Each number is 500 + 40 x the weight over its row's rms, rounded and kept within 0 to 999. Layers, rows and columns count from 0. Numbers have three digits each. The size before them is the row's rms in percent of the matrix's.

# down: layer 11 MLP down (transposed), 576x224, rms 0.332, rows 215-222, columns 112-223
# gate: layer 11 MLP gate, 576x224, rms 0.286, rows 216-223, columns 112-223
# up: layer 11 MLP up, 576x224, rms 0.295, rows 216-223, columns 112-223
down215 104:485521429528552497517514571454504484533503500494527485472534435476474466507540486507488468474444504497521481437443469542479500529466544478538475553458527538472505472556518463447483495475469445490553522498427505501516485435496565527493493491545451477415542466505507459503492499480508572475484450477462488471496465533512521482402500536473
gate216 104:502484447554492514485461436487438494445449517512450456477543529486481495453650497431422526492512429481522504466482494489540493548519454527539593503522481470572457481483471498519496427483517475487497539434582494526508574487456474529559477492517450604469519484511463480522538536522543510498467473563565558516482546495453479539562443571547
up216 103:535499484455504509527454435570519446475538449460483460554520552537485513462557488514484514463482504585501468558511549495488506587462575469530508485475544480520546541510523483478508498446501484417421455506523527537493474497505510591568470433527458524515504510498497517473517504460456503527463546524488489472588434496485457464428578451434
down216 101:500511483477479495578471480503456529463525527540468470441449542492585544510560528499440498525569477485510507521495547449508520488527512527480473477550467541503422512464514450520520494548567437455489471452503474473519547534458501478501532572471470598503432564479569492502497534534544444455480540466517571449452470539527392542565556495485
gate217 095:457438556414456502476522495528535563537502489460463500496470535516497436571489484452478465475575485480525461492553468536492486486494548493545543500563468492528489562534502551471457485525474402466542461503448593573499522489562517407527432512542477468500519431532461488463503483575510509529546538515557477437454562524533463465505480543428
up217 106:488497528440537536512474468591460445477571533502515540463503455476499490511536465515446507545492385533484440468498491477462525498526457428565471524568524522468510540567481530513450502463481461515525487484495477425516556390551469486494522457517511518531494472565484570495577488502499467487544472477542465543482479625560464563556463540366
down217 107:418473479456506492461448517504532546457501497468528513502514436457540528579478477508539511456515434531483488547518423503538518508452510440491495511515547523424472536484475465506509528478446602503474465528475535426534602537483460500484436470567524491506464448469500514555514495469514577547479487480535500501513465525534523410561415501498
gate218 103:482521590494487540452513481567493448536546478467504514514449490429529506483451453432450537491452499470545517539546522488441460465499548480464507548509463450475486554488441498503506533463548459513511517485519497434530501505554531546471496443522518460511564540526458469477475567517554511460460543457461571451516500570452522502479483589519
up218 097:509519529539505464470466541371538599528488517513513497517516471500481462528512487525525506501428477507496498540554504549461467544469434457507487520487435447479514579514528457552560484527471465461525489467537532463560499497431482465547479459556487411586513477497466511485440490444492534499394544510452549505483476509438492414455544518442
down218 100:519523549429508490503480516585527567528508518466485480489469548458515586517501458517447533552446444534485532497521524488468472460541467538504424488518492434570488536532502494497504522507528414483512508405513478524519514510477558580485437479427481507615461537483444501590516535496549443475557535492487563422486475600441511522455475495500
gate219 113:546526495511516510501535485579529516420451497555535472497486484446517594512512507468458466476545473506512505474567487488470448443523516549488574505456442504552503493596561477538463516546462553486483533531426468543473507583431461534528481558530493518470506542516543487441513437526451425540538471459527541532531574502388507565525528488463
up219 101:486556504557508474340519482490471475437443459514501531549482480535493434543433475445577436491488531556490426467496499468465545510512460543516498471457549489504503478508486487534487502533521480451451504481510585472500474472522516459503521417425512541553485484492454572524474522405559526495438451587476459488483482494424485434438464491556
down219 101:460479541522504503443547552489559517531491464589468498490530476489439532490427521497469409511492544437467503497479527573517476473487536467485542525500526536515501479504510494465497423509597513514561490501455466565501559565523571524469455531430546465412464549532530458466531538433451542485518523526491436484450468517461532463461553548546
gate220 096:440468499571485526454521448552513498502517496515494500506435493573521514532524523566551481542488518509464471435510521551437481414499488470462500525486504495565501470524446420593476499521518502598502550478514553522476566464449503558530522525502494482561451440538481519572451435575460481473444494524531451429450542479513503417458511502398
up220 094:489516457487483574535513513474512435573508485512536508453406475530500471537516544498481436452549491526488569502497522546516496482541530483534535413459480463519445504449465609545488533462466591536486480527484539503427564487524497436521512516403504421493508515447452497501520490507517448456450563529540495486517544487546583433520530545480
down220 096:534469538558518566521530495458546461483527538516499489463473448515492534452536510516489488405540489460490521520510485547471462469497492502538569487566501471536517528428492512473486514533573530589518506515509537437477594475586471442460533516517539536542429496510500480520465478595506576503376494487521478464486513493468547530470517529469
gate221 101:463530486478525477448466518470546477491538406490504462495437511567473530507513560542614462491560492509564380545522496493473505497440478462475516500478472568487540485476493518532497491434504499498527524555553519483453459497507517493538540485573487518518515475502541527487516502565554483536420487544453449470564514489498521464526469572486
up221 094:468455489486480502517451521493549540504508472553421539432447463502523533532536528487425464422495481528482547436491498518469496485508540571468474445584583459500514509545503476526460418549560495538473484461443530522469468428522537421458523562452584478396549500449509487526553461533515443515508492499513570483571477476540550495499541520518
down221 090:411559492488424494486457461574542457510410481469465525518471439494468472537566518480434473472522531416494489455459421564505439453485515502546546491499465511464474489468547485511557496462557476442451481461512581469518512437531508476543487544441460572471497571515450531440511543467526399560465512547488517490530478536482501485482510525497
gate222 105:525510547488518474524479514473520463483512500572491517490507473531499485470579532592452459529472500517540473525431489489498484533493461542375433498498499542555450493528491493532513464502520518440394553475454478514509466434460412489451521452528541489477524486480461529595501554511494463587477499491511459528489474452438499516529452519447
up222 101:525534477497514527526543419464546537493461540525535511546482529522449543528512491481537523496507496470496409548524510527467529561546488505473409517474468509503546424545494418454452452526474481493433495487483412544428507556500536487486532484515521532446485487501514557475472483449512471465447474494455558541505401458468547495492501520544
down222 099:525504469484539586544511481547456500448464471477545478542513554484455500606558482527478490527514432508438505515475568502472494501499510570497527513509473483487467468468532508484520498521531510558430580572453546478471469479552458495502483475541505555578575530500434501500541482478511410474455475469519468466544422550497431497615495543519
gate223 100:482547406518497514511476427458491459519539435448499487536492486422477430492507533411480480448498482507522547531422495526541469479461503478509527536462490495439468482500553468512554415474535460482449454486502604555590502476531548461517443536572580500569557513519531501523411484517497411546525476541515460513487512555554481520585512504523
up223 095:513533521588450477465537504434493380517429469477447491507553541471502471575493537483542453506439462446459496541456466457455479477449436499496535510464475531520593430562577547497492465509482508499526471556533423483489509468536508477572487500514453511457474455486444518457523465474492449515498507476517510510455528506551495576500473473558